Part of a small language model's weights.
Size: 13 layers, width 192, 12 heads of 32 (4 for keys and values), MLP 512 GeGLU, vocabulary 2915, 6.97M parameters.
Each number is 128 + 32 x the weight over its row's rms, rounded and kept within 0 to 255. Layers, rows and columns count from 0. Numbers have three digits each. The size before them is the row's rms in percent of the matrix's.

# layer 5 MLP up, 512x192, rms 0.185, rows 195-243, columns 0-95
092:124101167083132171162107159053161155164103044152151150150127114129160117132158137147106117149162170152122168149123135123100134156136102149129204138141138108108107075134146089155095110133117113157132124071091082129134074125163063168101159109154094122108126203153128119192138165128129111083
094:114163125090075065101105138119082148129123118114182129186143065136151196115137114134126103125098175093140090148114177103148129111137147157079053069124118130064123087097111074122140164197116085152147108167084117111136159164096108148173123090113138069139124092112125090152166163113145136119
106:149165141157129096110096081104189150148161154107193151156111166085150144067111160143154175131140156180103126159131089139118133197103108074099093113130155119148133067120140139121086122125122134114142095160101124214135127132128101071136153075109144172131099183157096097040123138143162159083
097:127127149142129076211123126065125112155126188147097129108163192158123133125165102204199144109131095139092193163104111102172094092098131095131133148132154143119152168112079089102131159150186109085098190123146102150085121113104142175093128141112118091151154113163153169152139184067141143180
104:113096138189089111132088131098118144170098151118164103149148113116088132139070128136082143147113067133117179110155159106078166106115153134127142072148119180131105181114152039152127061145133096117169131112131099129094080149159149130137206175140117078152096041169167102146142150119168105118
107:134120107083116146179090099174124096163192067105134115087170126133170120137161113164112123158125138138063124091121123131137188097091100138100206171149079043089102073142102143024150110188121166117118147147106115093146121167140121143149075110163124130079097141145077143122074127141112146126
101:154104127114104146121053158120144102117152073145077185108135123115143119075124126114131184125185159155124190104156153202124119122135169137102123095105148171194124139148128046141142083113125198096097175201089139140076121118166177208142084130139116111111119092138113107178107122073120070117
101:134152130174112090146119129065075129128134040138127152139164120114185123138130082124080174138103095099125165103126145157159119157108076137174162122101095145094114120159135119141122093149078144096150078128061125122121164137105158095068164114032153149118188062151123172145115091116114141128
098:149115125153149128061115078126095082152159145139200143156082155078121097149075157124106113110120120103157147116166093136116127132153209160119127124123116143161117094145148113127163188128191107218134147128153090145109104162140103109115091168159095137143118150091123101093086133128098112160
100:103118122192078120138064126166083104155137074110187168146110097126127105110132105164144123150129176114099144112132098069120175065172088105079137080177079116103111148170138160125162121105126161125082135111179151084072109134139135127101088114112128169131122097110171134134167114139093082140
102:169086087102135155105131169102102114108160130169151108094118134115031139176095145164140132129098120118098160148176135142128115165137123114117121103106180130193161150134123020128219138101090099042054175103122128120123140178135135173127141125131090137101154150185103094120156134136142176142
104:112150105130098171164130095129125179107122104131082113099156207150116126077129136120127138062108104159124100149125103068157152150123129130080174107116125150088139103137092121143134111173101096184163111100149108160115139143098086130125129097101156143151111097174091174156098080118087186114
102:090131092133092111096167119123145086121058056128137158158127172122178152105153163105093134088141135127145087105090144133124144149141137091090148104108104138167153227060126089187130126120146144066094060149111113129136191116128048066119117129126166177141079144166115126098169103148176112110
097:167120112108111104133134160212077148027145130135157122117104109143142124153121092109122153180103157079147129139185072114185117113109147131133063108120102115132119089110135084098143118209144143098158159131176184202152112150135163121152091153175110109142135204140077122114107109143145126185
102:132099170126100138143112127110148080126119162107167147112130090175160145146127125139127119191135090180083120152097103127111082181076122069111130132141103147142136146145149134093112173047081151132097099121197086084130153156138088153169095176235126111123146188113149135067109109165161098088
103:174112153119023155128094136110140172155069099140133102119082083207089091107108116115121198095119159158098112140139089150137113094121158144171168155105114186073142104098104087148125189193154143102125103153120087181104170146152120195142152114118149171122087136111154167116083182145105147098
103:099161138132117147151136089053165125152237134125146129130117173130165098139128089086121146129106173157112105179147178087107192141128134113090113221113120146144111168106157132144122109136141140128134131123130122174138127146117105152147153137154156139172129117110147062101108169137108066123
102:118108128103160189137132204139126118138074132181138081103127142106097123089105110116105082127118137144129122103090194143172145091131104105126123207137135102157136091125094154168153165122123127118146152068081149146079109152177197184135151156140228134099147107134091102114082107111178116158
106:117171097112153104128139198137138101156116129090140075087179126177057129185120102143106144098115154107142138100105098169141177125092181169143146143087163072125144165169104167097131179062181152124076152126167179134124078144129138129115131103070160164140128191112115123110142121170072128163
087:080158117120144098112167051174142168137140136170149149088088116111176133181084138135224100155094118165113181177104160115189088078132151076115131102123124171155165138161146129168130144112146181161116154123189142089085064149119112127162088140150092076111148131119147107095125141143135125149
102:159112104195100146158142139182183102153139070098147139149163124183156116107142092131120181053120138131096162152147090101188117135117117117059131132116096094208178116120145138094136138108138103141126197161115124147099097111149122170095139060150147142111118186122120137192139165131108104157
108:141083117152069110126116130126159134126106109105100157147112093096159159141116155116067201138141142120143065132085154124140138109135114185135169167111106117129146084101154109114140141160120161135126146087120152133114117131092106146169174125073169167159098082190118101059114108075162192144
099:146128150125133123082091144090097126126070185076128183182159120164122143119148194088155104177129111154111119119145078076069165131050124120121084124100098121099185084172204190156118130075203103110120136129141088105119098106150124104106117127091131196097141131186074070143141085135104155171
101:130133080128152125181102152097128087159060137101199098110136091132124152142133161129159111147162175140131111132159107165186102143122147091138148120159104107138154171086122187187112121101136124093136160172126179097176131127152194089105053110171101165135111187111150159094114141158112044135
099:119142155135126069065165135145133133153137102139120051066195105074103161100087125100060105142127098087169190146123153146101173117167112167138112100127165115118077096096137054143108142105114089094105114134143096120140142071114127173139093113146155172103164103129177153116196100110124113186
095:173086121144081155148122161118181110112166116032176151177139156135152143109096111124172099152074133143143149101119127087157128148107102145076140099139165136087098086143098079094104130087134103068096152160213137105186088140122137083135096153088101112130131092118109137105153117233151189147
109:144149135156109145077171121093095123141150129093116188134127140137171105101132158154122179078069105156163112098160161155138161051106083162116165090119078164138171218077125095095092163131111119156172084177078119159101131161171163114169141149074159143120081029095142132147122134091148117127
089:159170143073096082121168144169204144112155143098157055141067191023125151137186122129119137140135131108131115170146172129161176143111114087064122134098124159091105096140099078137109152093139149128164142113142140123110149155162176152173112173110109158137131107097119173187131136096142120153
094:146116113090123170048124120114138177124090081148076166128121108150119094129127118081198140120166129172156073155134181104141109135111165160129093085141142133153196117128173165109090105117128084113102143137081101111136135134094087122117105160172200125087136183106126171183157112174129104128
089:174072133118115106132178127170111075131132106093122128107120179170119153109103139151087116104135143082123137130120161109147105140156119091080102117102097060124157096140116058077135115155130121109108172137129153169100088112176127155144121084110090128096100105103130097111109157134119073079
103:162092155127106060138083143137096119110070108134104084142113148070175174138059057171072112102148101200124119175085123133142079144087120044097092206056122107111155130112121053125176130146153149153145150157127119159141085147091156133143127117120147134104107119108138174103047120096137102087
102:112137063113193164128149135151063116169115153117179130197086166137091128137096136078158137112094120149189113165159131148158117158117196102116097148102111151185204073117121091121131076153142120136134156082149145108120112146197089141183183127128061139108126154156162107099126154112128072127
090:121093110142086098071150141138079152182101139147122144155153169083191170093089125064133170167084129103114141131158164123151152097152124091096171158142103114151124080196127193146073072117139109162136113087193062171166159125118110094116118147105143098085102156102172084156124129135124144152
092:104132194139117095156123105088061108096106142152078151152110151157115064124103119124127131077091088108132143153120120099101085160036140136134131085197157199186098124197082170076144080136189130119172135095119107158114109111121156152135143129089169168108107144125150103139134087152085156129
082:169060145147074133154113146144156102115120142175138138201094128178077133165146141107129150118099176140123190111110126146147090101058129144118105120160070083119133083161138122134211096129060135134110155121131109155098116152123112113125134115119128187110119123124106140110112112127093126140
089:168073094076149102074111115091127093114160134058103178110095099124138143139146142140144140094128207151127122099158139132110100107131093130085133119135129125186170122109171175108098151066103187104160159151079164136068069182168084148103156124158139122129114220116146088175124182166163121105
098:167170145072104156162185137103134106094138128148121148142116105113157109140099171146166143132162118086113159088136103176106121168154120134143102193141099135169085168086140096140086134130164108182119068151146127104198171177175202176094154119105074174081124108134111116135067180095124127146
108:108130106092107120104161117145090069147138132149137095089154065146167122126097162160099128182138196117160123073141134169120125098142170096118117121114155186059104090113124124121143077140148188173173133177149106147133142153109078171129114126170102139026138197170094072105123138094115133101
099:121139141135149119158170157137207143123145116110163163107154139164111123176162123119139199061177136110084132109114158172062140121023148135149090135113140079131102098092141166095098084121144165150131118164098110098135117160160096127126109158109154122176127191140084110139081142159117124080
098:083081091119127124083138183155120074138113129129123154098188160165106146099150088109145082148164080147068185120155122052153104153118173155140176101108124133171133099180128088137154152094157113148120116174134136114142149160049140159219149146100100098129068106104080141145178148127130116150
098:150161082137083153118118099127098064138144137124108110131084094093163175136187179094109139149128103183167128103164150089068109045092148104059099064131133112108067103149110148164126131145171106115123065150117129099156117127063166127095122128160100117102150140157165118109030124147108080094
090:083147129131091152098147111156127133180114162142170180089153136183146150071099131100177071144151118116132140138143082073150162103145127124139085117146094117129118158136108142103064175187137115146045125102044039125130134137083100102088142119112125129117116089088147175117154120077122137138
092:158122159181107131120052123139172173204133148123186098189143102166117086116131147107177128086168122085130102144114105108108139122066168140076110049165155146108164105132094117151145131132183132167125160100091123081114124114118099137162085111118179188123156083122172153140082069139135112139
110:121155117161122148116097108155152153143100137093111072094169117143082102087111145109104146172110153152095188118174093146078096107126170118105140125073152079067124126122083147128136219181138133142172065117148110115096101124169150123097039092157133090133105117149136151146168050188115141090
103:087120115135156141118163076125096108108154135091115118119124134092136118081075150156169115058156129135155153090157106102182141102108124087130118079081106127135185155157153114157172109157160088099190175088131198134149130123075126099125093091075111094137113110054098150144124118133117162131
090:128080126095182137064132110142158084187144104095108144135122132143144132143166210141161196135127144153197149129112138163115128161088075120115087122074183111138158113114135135119131113074170134132133123094103111079137093132150140086169081153139129112105142118119157058102123092112144130130
108:122150122105102106152108086139118105113070088121137175091143144084069190100123093104165161138112103136132152132171166072195087101124112089145086098146055173110161148125117137091170151132103059117112113077176077138128125136142086125098132130149120113174164124121149081168058101171134084147
096:140059083094205096164138161173178130149121143166198144182122124117115104150097133141126109113127113091102147120096104157150109078060137093150068169135162093119100126091076104156073114166148137136109161139097112130155143105089145168182163178112061162143173108085117069138160147121138148148
095:077092156072113139091128124118052136081149189122113150139201092176163104139139102141110026193149126147112122113141146113151139095079114161103100097112141096165071091135155116132098167113109123189133162130136044112121153121136121069175051078165123120134140115115074096093107107176140145115
# layer 5 MLP down (transposed), 512x192, rms 0.172, rows 195-242, columns 0-95
087:126115125112116111121140078165153179132153128159156124137149142155056115148040147145096177096133124155132095132116129160201136124106114140152157085081126151177129165071134170099089110081155162127111133170172156142087096083155188165181139126116103135158137133088107162083153127129124105097
099:106173119130142152202033163156124132127095111186046089172083148125077143139110161145153101128112143135085092079120152168111094122142130068117107108137169135134195132137125157148065146099122070138121093113215163103108176138135140097149069116126089134062107163118160143097139086119119123079
110:134117156133116168107113108125168143195104162120166187151103099075170177093092154142056135150105110166133120145144157163152095193104101077072156135122111076167114103146126143136119099106126073106144143150129132156135125132157140114098112093099147102098140124107109115097158147083083132117
095:112129144075104177115115100143124082139176136167142120089118095062150158101075081099112108144151124136122096171100097100117126118172175127132131087125142098168164156168193117101135103107112139129201152125136111185100163170134121126170101101084133137131114134105147125096092127101177131093
105:167122142113119084174095146085096078148142087166121090137172072156141101126088090111099106127113100104155147086125106195022107189114126121128170151134067092116140110163116148148138104126135060189118120102138124100118134119123163162203166072090108109159121126058121112227120081134099109052
098:087125092134132117109069142146100167158149074156136126234149109130103138184107136174149130114137129098118102177105093126149126155136169150142100080072115140118158136111114147189086114074074096109135067097139133146123146117061102133087145109137144073064167070133171119072071096154147124122
106:136122178135107118085157095125074175170121143149150138196134155166093125111196178109144123139099069106130132125061180112142151131122136126134131194157194146114126124151116133107173125096119109169146129061146221085140103130135136076144103068147163098079100125109075148131209154067084185140
100:147082154164205159141156112084083126119120134101114119042110145091145083161132141134080134110126099111147080161121096088139094117130106108109074161165136139106169176144162118166106112120108080170195122102170157102091117120091122154156103068164066106184159129120114139114178160097087106094
091:100134094088109104157166136123169151081105149151078114176094126075097148135134136089124154160096143190138166143161167167161123114159140167098127134044085106114131163072125102102110137115064097130071160123146085127116137118103090180151089199109121156188111190131150124128133143123132126168
095:150171127090120070088125053172201132084098141144103145104085092049080160106099087115155140097112137173124141120112087190122130170134107154128134110101166128120133129167162157132117112128141108120134110131129095141121107083126105157158097124115144154150152102131107112145150138195163076158
097:159178152200092115123130101116093119164153175095112118123176082130165049103113086099123139145110115125109085105121122180196050144126099106127127050132071192115085132152147213099069131182072090161122165174116143137068080129128098098131115152135121108155142086061115175134095123157162124179
101:168168171101095123118082220131123101167160193072103137106120088111088104156108081198118148062094084105114123210127149154128162094171135096119124120108090145113066131153179134088118108115141093125111098168178098085123090094120120118132160120125151088132173168105181086147134199126136150078
104:116120076150192164106092180138167135137155148162101125088091083135112072116098105250093128118082078089159190101070061115114154158155154145156130139073111143167117151113115171140103213153181107123081105106071079094124132140127178119149072086135129126131146126134095151122114145134129158177
098:103087128145131135140109140109108153164152080138104101092187111112120106107146158159139145052170194129143162157157078120144126089170135107106165127088171089203172104150072133167086082136201144107114124107066131145137097084091112084104130091125204139148173105082213176150124156097176126121
099:121132112153124135085117122201113157105152106097154164187105119141140057138138079175059098185111154182157150106141125125075166146185143074046107101126111081117060064131183177147117150117128146110109123111085133152174146101123174157097119171136073159182159141128111113164168122104118167120
104:074126151089119057151097167090119173124118147152170115135174119122094113127142144109135170176149135131096142187099101131144128087169097158120105173130094137052137099162159154070140124142138086156122140086157178194128159160118078114133110141160125155105102196152109170150126129106076101158
111:120179132135104119044107167244120106122141136116141120111061142134115113139153105147154108123120138162154084145209108163151183160089127130142122124157164114130075153096097203112124064113145165109118147168113148101153162145082132143157089138080115189130056150110121182138131118132050095165
090:097133104120171148141172079131170141122155127075095102087147112060112162160063209092171124165134105135091168180167112129129092135104146189209187100105071089128119106109099069088125076156154128113134127105157098169051139099118090079095148155126174154161144126135140173077133076111123136107
104:143180154105098090143180088157102117094115163093115135146164063168095119139111188131161126091134126102115138158126167130160130131121168127079146120197160133131169102085090128123156096089136143100133165152161068150149130159109089144130190123170116117142095154143074106159162175151154169116
093:104144145110168109136113130134162134097106076114140142153105121133148124083127183082143132121133151172118130143138184148086079150202129115138091132126181127151175200152113063168136166159192167095127078175153128107101129118083184143117120117145150131104143129126051104127108163112152132109
098:092169097132080120206118154145102128205144133087125149057193100150154144187165127151131167138162126149096129112154157147129124106120170090152112107170137126115124163070168068111081100093165103095164130148083114140118142048113141122139149068102091156128117115186108110122121140119165122127
105:181119101166093089100125083162094115081155078156139158188124175175088188199170114140097098199130118112062126129097174121125123101159100159120157052128146096147109150169138065166099121117116186151153116140130140103116073115104157081107142122191175130143183107162126160118155181203146156121
098:068127187081180133109082128161102130069134108090136080125190128130123062105124112112073110095184125091109102116098177134155113113107147104107153118108178133150133103117118100111081110085103105100172171068171146114146098118104126115161119050186150085141133077127111144163099132151160167131
105:139106128093130173120134174109098108122129196146169148061166061139123142105138121146128103144161169149103111176132112139138125159142093165115154167111121097068112137139087187093155106096177214141164099130129124116138125107103106138195150133146168100149153123133101130173156156160103141101
106:132134147127089144148115111101130099139066142173150093117129062102123135116133141118130163185117135121081113138093162095133134123166101131158136166112058144091162155161162129103155087099094113071077174118103177122109139130110162167122046152116134147111143165167118111175174111183207134203
102:161171062110136151083111164159096117081156105156163137106137100143186153155180171148118161087187148109122142135120178150120178156113178105095142119124088109105126172097130160127109113099094125143129098116125123088091060109172099147062137066106087075137204052120192123159110102100119087128
089:120147133129129083180148123159081126168089066158171110147117134082106131136076107136162087179069221137111182130121145094118109112110096121146093143076116090108115122171093175122134116191106087163120162105120093149102107151130134172105087118141103177122185094111096178119098096105097097120
101:115172184131144098101189061118104074049083096125085081160139137102083119156162099186124084161095190164130132121108109106116115113142115156123142158159100145146142181088159105116162172148108076114203156174088121147156104133133117082106125072071138179134181139155132189119130119141163108137
096:148156109128200173162114139114099145124170167111146100150133167084133183079132134127131123128130118170183131156164167139160108102152107170148154148145150133102143153142136150116061172120171074162227093139156094107102082096139143162106119139093117149133168138115088165114059155095128166131
100:113112087153086140119152135134187150097102088149134155139158104168112018113109141111160113104127167168146095126166090136138127133127041109167120085113162096174117108090062093148095170135129124165122147149115106162187148173102098130127143102149128144182075076150065136140126139029121082108
104:191154173157140125171050124143074093106171091135124070136154190133093151148119140150105081157117097166174125132163093171087118104148168121096130108146110122136145156099135055134139070104106115178088106186203096130161097114143162166126159134111161142123092127094176126119101095117139099165
097:114143113118189104149133130128157153193131160120098099115068113154155125146101145151154092173125118134091087096145149114180155104124096163147111085167104143077128167144125187131147103117153160105150124087078108139116188180123118114176172170085145100152106164102157125139160054103147141108
100:142099126162169090114154158086138143109114142110139128125167139104053083117157133135144096139160146130168085095227080165113152164112166108086122166133123125140158162102151107089110148099127130089088143113108097130095161127179156117120122100088105157076183122082179083119095190170115099192
101:113076135104171143133072146140106155144129126122096134155119071107148132109174141159106095146094150128096151163157132131156085181119111109160170096150074096091103123116101092111088118161054161072157135051122091117128114126156150113130094096151162138157159164133098126116208147107211115137
095:106160079098115135154101201154109170127129172053170121102144096137141194070108208143146140153230156140099114152200124152086102170169134129124098090124127092132152089086068091162105126103187122149115095084133063163152143164121164118125091132146102121125122169109149129124119150113164121139
100:153115145120119185177171136108084103179093122087110123082094153122136145115108094082086139173050094136177116103161099096137124119126084139104177142141099163118137097104151090088115078134170119119119073105128162082102229137191117139144146102126165135151137120178129114117136182185121145136
107:147137137130120109126111100147077137168109174113110111177150133108089138108100157151176112069149127129129154150169090164096064114069137107129132145117148117158084122132151144115169087125075103185166102090139124098137060157072043120158129113089172092170125095073158156161084031107106134100
100:126145125109111123199119079133150097144084152117148150141137127127141142185085133119118117099090140098108159104132082162164099147112141136137115096090118132191141125115129152131169121113135138169148062105094172058129162107141142150102147086120104098155112057195093076134118192174135150099
099:155099078110146105102112111139104129089163116101197120149162153117123044080122087148065152113176159122106099105117107138143154078056044105101127145193157169143155132127126167144166147185107087104082159138146114057115070106100180171142102112152122169126100140035080151140118141116100154164
095:131092097069128138106112126104181156134126198063111242158123115106132142083147085149085168085172122135136159101145146140119078144149118150071094152088200151117139133108142157165142147124120149181124118107109049135136134139105158116117109143165104104089138128102100111129131150121079148160
100:158127094179118101150087142128115136134113144177150179122143151143105124150121150124150107152127084110104101112112127129149101098113029102187151097131078085166122168126120166120178198066066123081080125139130079107120187166198088180102097049120122092187120168160104098180129142191120109065
097:111135086150137101160140096075121166159135201098150170126155167142147145126120106079167071124074115138144119102157145155145113118124166117111077130066146147115072141157138132144102161158151139166076119136124150128141059148124142126138189133101144091181124141128042094134163124077178167157
100:124184112133150063190105152102089139131156146109144102124133168104136100134100115091131160156149077142112174084133162188075105146147129145089123219123106083099171103133113092155125133205147095109125047126120130141136127128166150138056159178142112122128110109131145112173110185156063120125
096:078126069118139130126038111167102104147102149132134152199159237100173140187115120137148198139124106112150099132107136158124096145179102128194048139188087172093123125140158156104088083103129154111130163082077122118153073171082084116140085121172107094139114139162095141159086139138129070114
104:146150148170136153187193129203105194138071139176117148081098107157086110131154099113136087085101137136151094094107132152159079103041146104190197127156108137158159117209102117114162135176194117118142120091176131102093162120125137074144147141107132075125152063133111145116142135105152134096
101:133210220100157130177127111103139160137098166174116147176145162081122141130101143135143168109092158107166100202136156109170138136088155092116156124127127120182126152095190078125170146132138133113162116161099092109138120149155111097118103159100112137114152131160174108130144150111075117153
102:136134122093140151095090072148096086178109138144121121129143135134162093095129076119158130109085082117135104114093147099115163116085179140157140157113153107156173155095137134104155116140216092135117179208150144153194080089142133136130144094174128098190130071112122144092133144150139085122
099:151090107124100145118071088138152130160146175137092069138139116200106113192101103137156190101087083117100161116114097069158147148138094121126221115111150134115098159162121175077131132182127169173142119109130149124143076145095130170123181126217082133177112118084090106095130134104129125122
# layer 5 MLP gate, 512x192, rms 0.179, rows 196-243, columns 0-95
094:136066180040103163124133092189114133096117088065137123145094115150049097100176155096136082172119106098094209163156146182083131129165141080132140172122107156129133146132126122112109101097157149146122111157160076094154108128149130101175148124172145110081132161125128207128131116091110125155
108:123148131161154066118105117101174141109158115135136141141116186071185155066105142116148174120106158119119171171140111130125169194116090085113097116087183125133141088133123136115079121103155143107129097165117125202150144104136085095142157088132149172132117163186101149066133132136177152119
092:129115130142110114142121138095096075151177128155095142123154129132158146150060089122137155131137157114104082127147110112184145183094085170108177134145135099135162146192115154099138162121214090170136147141114108177104113106188075120162115121200131160120120151122144147151200144163147165150
112:130094148185104081064162192143168120159129161105090105185175132093115192111132148141110100142137126170113166133106082148143098118160192088154067153155110144096126152180148162087120091120102054189132159121090099165124101137108153136171174166170081101146131094158200092188176131130112114136
107:070110113156089138083114149063181156141102155160137108118151045145165109177108100132143132126109118113149099126127170090123090130169131136167159098136114158132107164147162176126143161059130085120085124095096105185115130103119107122161137141126184133139177142148150161109148168097113142122
105:117110111139108132114149142077148120128112101104097118043115134125184138179123157179120095152157105134111107150096106156090141129150104152132136064129153171187132118098098100075125138108108167137099137108155089110101150090143196089119123088136140152131124072125150066067167104127119125059
108:133124145108169122104174078103101107104149145106143189174085096079154110110138137165136126132153123194091138176092111089125113141112088116115130095178087153125143152127126135140067103103121157124123059119102117202138082136132211158121107074150124169100164121137147163148164143122085125106
089:143124138141142153069130145098080143130096178174162135046097140141136094133095071134144095113172140103108205209155090169115154188144169156157171125117212120163151159165153138163118133129117134086106097139092121116150141127104090075141138113138137150142100130195103148137151133143129048115
093:106111180133095170201112103116187110130165152114149178133139105112136135154122096178110110138136117113133194174131110105183136017161096128114090082136059099107080156134166139095091089134120148169135121143125120145146132203126130082093132128138074077194102062116119074129162121188106126105
086:129107145073165074148156160113083131158151106066075111139078097121100146148140084133149185153111163162118130132120133071136109099132113115177087119125163149095117146081116118215140127080145106112162117084074138145159125073122126115115166116107102105127137128105136114137083101146102148115
102:109097214161157077111152190169183103063112104139145147134135134096152054105136139143160184115079103132151131128114175179118159085121152110164167088087138146123111156098189098129135119150129117090155110170036126134060117127147127090121144128102106117097155183134084147130152153132091117128
100:165091130129126147158103102135106190093173164120084113111174101155114169136154162119118120081184158111121120161119130099127109108187140127130095135120087142071136177054108087115061150131124126145156163151081165213101128104117131163093156128107131181139100140127179163118119163133094140110
095:120091188129141066095130100119154086098140081123132095098120100135119164111140133159153144158106130117172191124138143138136142075097170158161137148158192099116128102122077085035105127088163138117128138093088130142079119192192089115154062098145148078140082150148081175169116104089211120138
104:159087103153150108088168128103142085087142150135165070130135134117130137113083112093182113068175129100184104149121142113084087141177128150100122165146145116076150161101072087117132141123070111114030125062128114058131157132139133110146156112207098163091119137137174092073088094158168107091
104:133139096152218125124180126140140121102117091126131176113164122189162158108104116145124083183149137095152144156081164102073159130125116112166097075164127082151125197204171137100145072076162156130108101083193139081153104131135099015196127178142053134120138093126088116119184118136066123151
114:163133111156142078079148134104088137113137094166091178116147112104150097092091124145094138157122104095142154101107119145115049073193117091155153093117137117109097119152175099087126122096162144143133132115126144073109055127165133107111109084105138104130146118154112165150100138147182152075
102:151083150135163055161140111168114138147098141082183054107119118124121150154126121123132116117148076134116095169106163122060059133062121118185129093102148078113163176129107100126131162109119143145134110134161079065091080159123089106102097078115131159148124151160139125098085134126140151063
106:130143095122081125111124064182099148090111136142151123134115149135113174076123154123153117142106072163189136119135114131070177093161086040062127170133096221074130178137149111143150094150048123113081137135129105077142173171084162129132169184128089149140102146187136127151112148143146168106
085:161127139092055115116146161106103087114206148107164194092181113128153160102087186113174102094190108131088169136213133133104130112209132156137094137110146148116134142148137155171120166143154141101109095130137138134119091161127096133103181139116126165198169136101142099215135152122104085094
107:132107110130123140124148116167140086155102081128142108169128124140146118154132117151127152089151136128133128128106103114101123149101163142030143079141095097131180110131090163088108142083166144172142221147153114143121119189166085195118112114095107170053125150153118101139118165156186156188
110:129142147102145119178134136078125109156098154204118138096169127180097106178147124156120119103078146166161166106138061079132056155086125098163093124142106167088128168125112161184062127058129035123159161168083093149161104090141167135115115111170103124127094189125143092176139185138108104072
096:098153114149094137118072135142120080147065101116095121147128114160091130136099163106133129145130124095095148145077077092114140060096121116064184105113051080116107082119119150116084078133089102105143146117138074098128117126121084101136156135135139117087118110135153110206139158119126130218
104:106111131143153139109128090121164126167140141116066090084083166135120123211148093151123148123075120149114062143143152139048197088142154128148107185132153160155174143091154119089103138148137135109141142100166188109062116148104174077078192132107183153094172066116095122132200136093144143175
104:174111163086072144128156104096122102145168077191108112136078086107127180155069115073130080121093069214145203133184079173111127089105067158175127129135102146142080159151068124159168161129077079129206126144193130170114149110114137133119127131098089114174111155134117117118142106119104138125
099:097096098135101147138117172098156124115084130121154151138111120118103145157153084157158118117078152077130123193125108110101132099135136069118103158115167082192122198193126090116152174139110143091106127108145138191148097178145118152113174102113085130162105127065189128090159184217151156167
115:088126085134149105164141097153151114114118107163111070135132107108073130146168087108126109164181121112108143172069129002155136197177117127102109161084169113138086082164126168162115121119082103097141114134153106092147168139069109154077097171120126140112196163134065177140112125112078130139
090:095141161124201140115123145077170167125155142134209111139121137135092145153127134078110104143120122148145137128118176073102199101083118124089117113041091150136072120113109151185100177094115075147138079146175092120136167144133129135169105084141118121143121100107176134113169073107098140210
096:157165134041154114102197098106132152161142112112165161134147084140108150142114142108186122147189129151120134156123131158158099172108134132126145150100105126122125119155137163141069099099162131091162123162069144109131051128105106161207082186068121182146122126110121155104128141107097072162
093:130129110143121176181108172074128114078149199138153108101150147124118054159111083187057144108111111166165097135140102119124176098127118094130165123141103113119173131144154077122132121144133114148089169185121084185133132153055111144110171161163168109116129143100154150157123155082146170127
099:106154122127069157124179148076114058103140237185126126082108079108166126096122141090099153099129063162136102144145135137142153061138141156136092128104140160137114127124128121130082091175134137149126082145100122153197141077105103065129128079170167155130094123146117105184075113132179048145
105:154159132123063166114171097149091132094114136144129165178158170148148079159125058151111138090134173172080093094076068132089139063093139175160125114078123156149116156145151139083125133125116169155093118154083144126098146078129172168148132143127093208110207118114125129155110112173164193168
089:092126143156184129150034166169137108135123111128155121138159155150112064093090123159115144115141101118183075135109181088121092140098104154093151121161126150083122156153150168102135175078093173110146127155117108132129109129133101148112184132085159117128135187113084131093135132122121129206
100:116132079119112083118123111111116171138195120112127106129107124094110171135191098108106117187108114101128120194105104124153124199101119057154156038090146187046045144148130165151155114136169117116117073141129136163142137097151155158086125113157152176124120056159135165082195134112167161081
082:144129204117149103142114165085163121129124162074137137135093141188097151126124113128127114159075182139164149097093152115074121091115096130178153124175103159100113097116140151134110102162082122136119106109129133102142108124080152158133092088136151178095103098086098138128128159091134096165
094:110145131153163169174120113163163164110101131168124097122206131119161140093080080114133103178118112112153069191126153094137158105128121108108121155113095116071077118090104104066101105198197093114147082124098127099194120145097170124143038109075115133149109049105072109073149138148106116130
097:128167088151161155100135125089091165128077110109114088130097152147147057125175136123115107140113170154109135103107129093149104146141099147193118120143123125081149123204111126129121120131137130191197109173086121081130127105149166110168156189146194198107119120145140172129140157088084099144
106:153090175146167103168135139048118097123113120116127126095065146110089106116127121155104079121145087130142118135173127070177098110095163174128126131123136181175246124113167126141074157076092167053146090105139094108127130128053095127127089196125106074200179134107137167140138145154138207129
095:128159096153179150153133078112147113166150095137167149141172083160114129141153132139123121083116110122167089087197126150068120127098158087138135147232082077138132108121117110127097091104163121118112046087108091116135173182121098183146092093113105144090122137106154191175074150168090140083
102:111094092121134095127160185145079080032136144132083129098134128127149186097130166124148128194131087164116126114099095057156145092124144170130111124129129140161114150183161061134140108100140102145159098127170131160149133132105191149149116188133093130129049158128060190160101108182123148192
099:122142111123093074156098134137133093154156084083120171082093130097169100170160096102142162146114064113132114127143132131098150121155136127105099150061117114167103082131188128157167124161157133143059110131170140111127154121148096109056133148173113114116133148082134097148130116184135134151
091:106164166120136113125146186116082123127112127168113066168105086125095186132112129146179137124063170168155166123112141160142177133125086098182133150127133149133134144100118094150221105091126151126152144114165158125116135078107146138178090076176150117165084103104117139161099157114106067140
092:130112156086124146124137132126151133141125091100108158098145141116106147117135145164140092022150172156113113173128144122122179147136097078117122100105148158186112127141115120111162068112130146139166171072190105100104141135115084175078123186169089081101117115092120083134096129110142135167
110:208102116128104065132159153128119121134175165101097082126131073147119120206118091154125124100133103121144063077094151073107094113147109113139150137162051147213177128130128102139118136087099113108106119124163190156102133133164078098187191114083126131112163098118119121097092141082137172153
099:104108164115084095089121118080104161158123181130089139161168052140052135142118118087141082153119129151094099095153029148104114114129135135175151131105158117103098125100141137134088130191127116172128146092124136180183100118129174146134141135095117091146156146180172132135068129072157126148
097:116104101100147127151118097149089138119068141166143193084161143136077107165140116128168074100112113187154129158103084102129148112111143117089136122128139138156135111124108131117211164139119126161174080095170191156102193127131165089113145096090150097112157137151098194109142137109152118077
106:128131111070113083144193122093214127132083123079141071164139136142128113144074157112113087110105131172106108141116112132137091133132170161150113148102124156168099142157115220143177125142117140104140167086151124135125109132085153162102131102175109121108149077126166140112109151151163158160
097:125130178155144175102170166112134136059150145132153104136123183105139138104099088121122048140093131109085148099107112122149137097145078060104095185144132084127139119150145128170119053134101170093070090210129121110145079116113131142112120148154139100121178123151104160086155142109174148111
098:153090072102136135151170171130093106103164125143121107154106175145056064130153089116104082127145076145149118129098093200132147124138165135087179086087135125096103078167184137098136124165130118096198116154111148102089128125140127147139076121216129121110136130102080107143123118140103113069